config = dict(
    num_attention_heads=5,
    hidden_act='tanh_gelu',
    norm_place='pre',
    init='normal',
    init_std_qkv=0.0224,
    init_std_down=0.0044,
    beta1=0.95,
)
Each number is 50 + 10 x the weight over its row's rms, rounded and kept within 0 to 99. Layers, rows and columns count from 0. The size before them is the row's rms in percent of the matrix's.

# layer 4 MLP up, 1280x320, rms 0.106, rows 839-859, columns 80-159
092:41 69 49 62 60 43 57 45 43 44 54 47 52 51 59 47 62 51 58 35 35 60 42 50 59 47 38 47 40 64 40 46 44 43 55 49 56 69 66 40 60 31 51 48 55 63 41 30 57 48 45 36 62 51 49 42 46 45 46 48 51 37 54 57 47 44 71 48 44 63 44 46 47 51 44 53 47 50 48 56
098:35 58 50 58 54 44 44 54 74 48 46 52 59 47 57 28 52 66 44 64 54 34 55 46 42 55 43 30 48 54 53 51 39 60 42 67 63 49 49 39 70 68 45 38 48 61 53 65 52 38 45 35 54 36 43 55 45 42 50 44 59 45 44 49 71 36 58 37 53 47 42 62 46 53 51 68 39 67 48 54
096:43 63 36 57 50 45 42 57 24 60 42 59 47 39 44 56 48 70 55 39 34 50 49 53 67 43 42 51 56 53 37 52 48 51 45 65 40 41 32 46 34 76 50 61 61 52 60 57 57 54 39 46 40 51 70 50 44 51 54 51 48 57 61 62 59 40 41 44 75 43 75 62 41 35 34 38 46 65 55 58
106:55 45 44 41 52 52 61 40 63 62 51 36 35 38 49 49 65 50 56 72 55 45 57 58 47 55 50 55 66 55 54 56 51 49 53 33 70 51 47 46 56 54 73 62 40 43 49 49 43 55 46 55 56 38 54 37 42 60 44 38 40 46 72 41 60 72 55 42 46 47 50 36 41 58 50 50 61 48 44 40
084:49 63 35 39 47 54 60 67 48 64 43 51 48 33 49 73 65 50 58 49 60 61 54 47 52 54 58 48 46 53 56 53 47 43 41 47 27 44 36 54 52 47 49 48 56 39 65 60 48 52 54 51 30 49 40 56 55 69 47 54 49 33 37 35 63 51 50 34 57 23 51 60 39 53 56 31 46 48 59 41
099:56 44 49 59 38 65 49 60 56 48 51 56 43 61 46 51 32 46 36 42 55 40 69 41 49 33 67 58 46 58 25 51 30 54 48 50 53 48 38 65 43 56 58 45 47 61 52 54 43 47 50 59 49 61 50 68 40 47 47 43 54 49 74 44 46 36 52 38 55 59 67 37 77 34 70 36 47 71 50 40
089:60 41 69 46 45 40 52 42 39 63 47 60 37 35 51 48 57 69 57 36 48 51 39 40 49 51 44 39 51 45 56 22 45 59 51 35 51 65 62 37 70 42 57 39 53 34 41 55 47 41 52 41 46 62 48 45 34 62 69 68 46 39 44 33 67 58 37 52 46 48 60 33 49 44 43 50 35 54 54 42
095:50 60 48 42 59 63 65 52 50 43 56 41 49 55 40 50 60 69 43 47 31 46 33 40 43 46 38 43 69 42 64 42 52 52 66 41 65 45 34 57 65 56 40 58 51 41 53 55 43 50 48 51 59 60 37 32 50 56 46 42 65 47 52 60 44 40 57 34 60 57 35 34 57 62 52 60 61 53 56 66
093:43 56 27 65 58 48 44 55 45 57 50 52 38 44 58 36 49 53 51 36 41 48 45 57 63 51 56 47 48 54 48 51 36 57 83 54 47 58 56 69 34 42 49 62 45 63 53 62 68 46 47 55 56 60 40 36 52 66 48 84 65 50 42 54 39 51 54 47 63 50 57 58 50 47 62 57 38 40 27 61
094:53 45 49 53 55 53 45 49 50 27 59 55 41 58 47 44 42 51 47 55 60 56 37 59 42 60 57 56 43 48 52 53 35 65 60 56 36 55 68 30 33 50 68 55 69 43 55 50 43 53 49 45 52 52 52 45 47 62 47 49 58 37 48 58 42 54 56 37 51 64 49 42 47 48 61 48 32 53 61 40
091:55 51 41 50 50 52 34 69 41 54 62 44 61 51 37 48 50 61 51 45 61 56 49 49 47 61 63 50 55 59 40 77 59 55 58 43 50 51 51 43 54 53 49 42 59 53 65 36 40 50 52 35 64 54 65 51 49 59 55 47 49 37 57 57 50 43 57 49 45 36 52 66 32 31 42 25 61 50 46 44
097:77 48 61 58 49 58 53 61 33 38 46 58 44 46 36 58 45 55 41 51 44 45 56 51 68 71 56 61 51 45 40 62 39 49 51 46 57 65 75 39 51 56 52 63 51 40 45 40 50 42 50 40 54 29 56 52 44 47 43 64 44 48 57 49 43 63 59 35 62 30 69 35 63 68 51 50 65 54 41 61
117:56 54 50 53 65 33 44 44 69 45 51 42 40 45 44 49 48 48 66 49 47 40 66 54 35 34 39 41 58 48 43 56 42 52 31 53 51 44 57 36 49 32 52 59 55 38 50 47 26 72 39 74 49 76 41 48 41 56 63 52 49 56 38 48 52 53 24 27 56 38 61 44 42 63 62 49 45 56 42 56
099:58 46 58 44 52 57 58 42 35 39 60 31 46 53 50 44 49 56 54 56 37 32 68 62 20 45 40 64 58 57 48 47 46 59 41 31 64 47 46 39 66 43 62 33 48 42 63 53 38 48 49 51 37 54 61 66 47 62 67 47 61 50 38 59 60 68 56 58 50 47 54 52 55 61 44 53 44 43 60 57
111:49 62 47 41 53 70 52 54 34 51 60 35 53 56 48 44 71 51 52 44 47 28 55 57 61 68 47 70 58 46 72 60 62 54 58 55 42 63 47 54 60 44 55 51 36 36 53 44 42 40 48 28 55 39 41 40 50 48 59 59 44 57 60 43 37 51 76 70 44 59 49 55 56 63 55 57 56 53 57 39
102:58 38 56 47 68 27 44 54 38 44 50 59 42 44 49 43 60 56 56 45 36 56 45 47 69 39 62 46 48 55 46 75 60 58 40 54 58 58 57 43 41 56 50 51 49 51 47 57 39 50 44 51 59 47 53 63 44 61 21 52 62 50 43 61 68 54 68 65 63 54 68 68 54 56 54 55 43 42 38 48
096:58 46 42 57 63 38 54 52 45 62 61 57 54 53 59 63 36 61 45 41 53 64 46 54 31 50 62 48 52 52 47 42 41 41 59 61 61 59 56 37 26 63 53 53 38 54 57 53 76 37 49 57 64 41 53 49 30 48 46 70 53 37 51 52 54 34 64 53 43 47 58 48 57 53 60 60 41 49 47 58
104:32 40 44 61 52 45 49 38 31 57 62 63 38 45 37 50 55 57 56 48 43 62 37 57 46 41 44 35 61 46 35 60 58 53 45 69 62 56 62 49 48 51 63 53 32 46 39 46 68 48 58 39 43 49 41 58 43 78 64 51 49 37 50 50 50 55 46 50 46 41 71 55 39 38 56 50 38 37 55 54
102:56 42 53 65 56 56 55 36 66 44 42 57 65 47 33 66 38 65 45 50 28 47 64 51 26 45 44 45 38 36 59 33 47 44 40 50 62 51 48 60 42 47 47 52 65 36 58 53 60 45 46 37 49 59 51 46 61 46 48 67 64 61 45 62 52 50 53 55 54 54 64 45 49 55 50 56 36 38 54 51
107:35 62 59 59 40 34 52 43 51 54 58 55 45 53 59 54 55 49 45 43 48 53 54 39 64 50 55 54 47 46 44 55 60 54 49 38 56 48 54 49 41 37 51 60 46 49 40 35 45 50 35 42 54 51 58 30 55 37 49 49 45 51 52 36 64 45 49 70 50 65 54 68 54 61 45 56 57 56 56 44
107:54 65 38 49 47 51 59 62 44 60 55 63 36 46 53 46 50 56 45 45 52 45 48 32 45 35 56 29 49 53 39 53 64 47 56 59 37 43 47 47 57 49 49 32 51 46 26 52 52 68 54 52 54 62 46 50 69 55 56 54 53 53 52 47 41 42 48 53 60 51 45 43 51 48 49 53 41 39 56 64
# layer 4 MLP down (transposed), 1280x320, rms 0.0922, rows 839-858, columns 80-159
088:47 67 57 47 69 56 72 53 18 47 54 65 50 51 45 38 59 51 41 53 47 67 40 56 49 43 63 37 56 65 36 33 57 52 27 51 49 58 42 53 51 58 63 36 47 51 43 32 56 54 41 70 48 58 50 36 63 52 53 58 42 60 47 38 43 46 63 38 48 49 55 44 63 62 37 48 61 45 67 51
101:59 45 46 62 49 28 45 52 65 52 55 39 68 40 54 49 57 63 50 62 48 40 54 40 30 53 55 73 57 43 44 51 54 62 54 46 54 53 62 49 50 52 55 53 58 43 46 51 64 57 66 34 42 48 42 43 17 53 60 54 39 50 56 56 49 57 41 50 22 48 57 47 54 47 42 51 55 43 56 44
094:32 64 40 60 40 53 34 43 47 51 53 63 40 62 53 42 49 51 56 47 48 39 55 50 48 49 44 44 84 39 49 57 50 60 34 44 52 53 58 52 38 46 39 33 74 52 42 53 71 53 46 50 45 53 55 22 37 50 61 73 47 57 46 53 30 60 56 56 49 36 53 58 65 44 33 46 40 59 51 69
103:68 30 48 49 55 47 41 36 31 66 73 38 37 54 39 43 35 47 35 34 45 31 49 68 29 56 37 43 42 49 32 46 47 59 49 46 39 47 40 52 35 74 60 63 52 63 49 43 58 55 43 52 48 67 40 33 58 35 52 59 46 59 53 52 35 60 48 42 34 46 56 63 57 55 48 43 36 50 63 60
101:49 35 51 47 60 47 29 36 32 57 58 35 46 46 35 64 56 46 55 40 43 48 39 66 52 52 44 54 59 53 50 51 61 43 52 54 67 52 50 36 69 50 46 40 47 52 47 45 48 67 41 40 66 59 38 45 52 45 38 39 58 46 41 57 49 43 36 55 44 48 63 37 42 53 38 59 67 55 58 34
091:43 56 45 33 47 57 61 50 43 53 53 61 58 53 44 63 76 47 73 55 29 51 42 46 54 74 56 28 62 44 46 46 59 62 47 58 58 47 33 44 51 39 57 33 57 44 44 42 51 65 60 45 48 40 53 48 52 41 65 50 45 58 28 61 54 61 49 38 58 39 54 62 38 45 39 57 38 42 60 67
094:55 56 63 44 44 40 53 61 59 76 68 39 49 51 43 41 56 44 63 64 54 59 68 32 44 39 62 55 30 44 41 60 42 52 52 43 39 54 59 65 36 51 57 54 55 74 43 45 52 47 51 55 55 50 48 53 47 48 50 41 28 63 56 49 46 54 52 40 36 53 38 34 34 51 44 63 55 62 50 36
102:61 68 48 58 40 47 57 49 46 63 30 38 33 52 60 54 40 41 54 39 63 21 62 46 64 45 43 55 71 50 63 50 35 52 44 42 42 50 59 52 46 43 74 43 60 47 37 48 44 50 43 37 49 37 59 39 38 46 33 50 30 51 46 38 47 40 62 53 54 47 44 39 49 51 51 58 57 31 48 42
084:53 62 73 44 36 54 55 35 39 51 57 59 53 44 59 56 53 56 31 66 40 40 50 37 46 33 44 53 65 60 37 37 39 45 43 57 38 67 49 40 47 40 58 56 57 54 24 37 53 55 62 52 60 27 54 42 50 29 48 49 54 44 46 45 50 63 39 55 59 55 45 50 42 35 35 43 72 47 60 50
091:44 63 62 44 51 49 49 59 59 50 44 41 52 56 59 58 38 81 68 39 68 61 44 38 36 47 45 33 32 50 49 51 54 57 56 32 40 63 48 57 57 47 29 43 58 46 46 54 74 53 52 45 61 39 52 36 68 41 52 42 47 60 64 25 62 55 42 60 55 39 55 49 58 73 37 54 53 44 43 62
099:41 41 40 51 28 53 64 47 56 67 53 36 42 46 48 69 45 60 67 47 54 54 38 41 40 54 49 53 56 56 49 36 65 48 31 52 81 48 61 45 55 54 43 54 42 60 55 59 59 52 54 65 56 65 60 51 53 49 50 35 40 58 57 44 46 53 27 51 35 64 43 52 42 52 47 51 53 35 61 34
101:55 36 46 50 41 47 61 60 41 47 42 35 42 45 45 34 49 37 46 46 64 51 54 53 65 52 38 53 59 52 28 47 60 52 38 58 50 38 31 71 42 28 63 62 59 53 57 38 55 50 64 45 69 37 61 50 56 63 24 39 49 63 46 47 49 60 62 64 64 59 40 60 57 46 51 42 58 33 51 33
102:58 39 33 48 45 66 54 51 45 91 43 46 41 47 48 50 54 37 59 42 56 42 60 54 67 56 65 73 75 49 44 51 39 65 51 39 52 47 43 44 33 50 71 46 43 55 54 62 53 47 40 61 44 45 60 49 52 52 47 52 45 58 58 43 62 67 71 67 27 51 57 43 58 48 59 37 50 43 44 55
093:37 68 55 51 42 62 38 49 35 61 28 53 51 47 39 69 48 68 54 50 50 54 63 61 55 45 40 61 47 69 48 42 62 54 44 71 27 43 47 42 51 54 50 34 52 53 47 44 55 60 28 58 45 58 44 35 50 50 53 36 31 70 52 49 64 53 54 45 49 35 51 48 48 53 40 62 44 63 65 40
098:43 46 45 51 48 50 43 46 60 40 35 60 48 52 45 42 46 52 32 57 61 38 56 59 46 40 33 68 55 51 57 35 53 46 45 50 52 43 39 53 51 48 56 52 38 52 54 63 51 48 45 57 41 59 60 55 35 52 45 59 47 49 40 70 33 51 55 54 57 51 44 52 59 52 47 25 52 51 50 66
097:51 46 70 30 37 60 37 53 65 59 52 52 57 47 58 47 54 41 35 50 52 53 57 53 51 44 48 30 38 59 55 52 34 53 50 48 54 50 48 70 47 49 46 51 50 42 35 45 52 38 72 42 62 49 47 60 57 58 51 59 45 65 56 35 47 46 45 62 39 67 34 69 48 43 55 43 42 46 44 43
099:38 52 60 37 37 56 43 51 44 48 53 42 42 40 51 66 32 53 47 52 46 60 55 56 51 68 52 49 51 69 52 24 32 51 57 44 56 57 58 67 67 53 40 48 55 49 73 53 59 52 43 53 40 40 58 46 58 46 49 42 51 56 60 38 54 53 34 46 50 51 55 49 46 34 55 67 48 64 41 51
098:57 48 47 53 48 55 59 45 57 28 58 65 45 38 43 43 52 46 42 44 36 47 60 61 37 65 41 47 51 58 55 37 71 32 25 42 64 57 50 44 43 51 39 44 56 52 76 43 55 50 41 44 49 41 36 42 47 55 43 36 41 46 64 68 52 42 57 43 50 64 43 42 60 36 44 45 51 67 42 54
099:63 44 50 62 67 26 51 50 41 40 66 46 43 45 65 54 42 54 58 59 63 45 37 47 44 50 55 48 52 43 37 47 71 38 51 48 48 66 60 63 56 35 54 43 50 72 42 46 38 35 53 45 58 43 50 49 57 42 33 51 42 63 53 50 46 58 45 53 38 57 70 53 35 47 52 49 60 43 47 59
099:54 53 48 53 60 48 54 61 37 47 61 61 49 42 55 43 48 43 43 24 52 53 25 69 57 53 36 46 52 42 35 44 54 33 50 54 57 53 41 66 45 54 41 47 47 63 43 52 41 40 46 59 44 56 50 51 57 49 43 77 66 52 45 47 57 53 47 41 46 63 66 49 32 64 56 56 48 54 53 57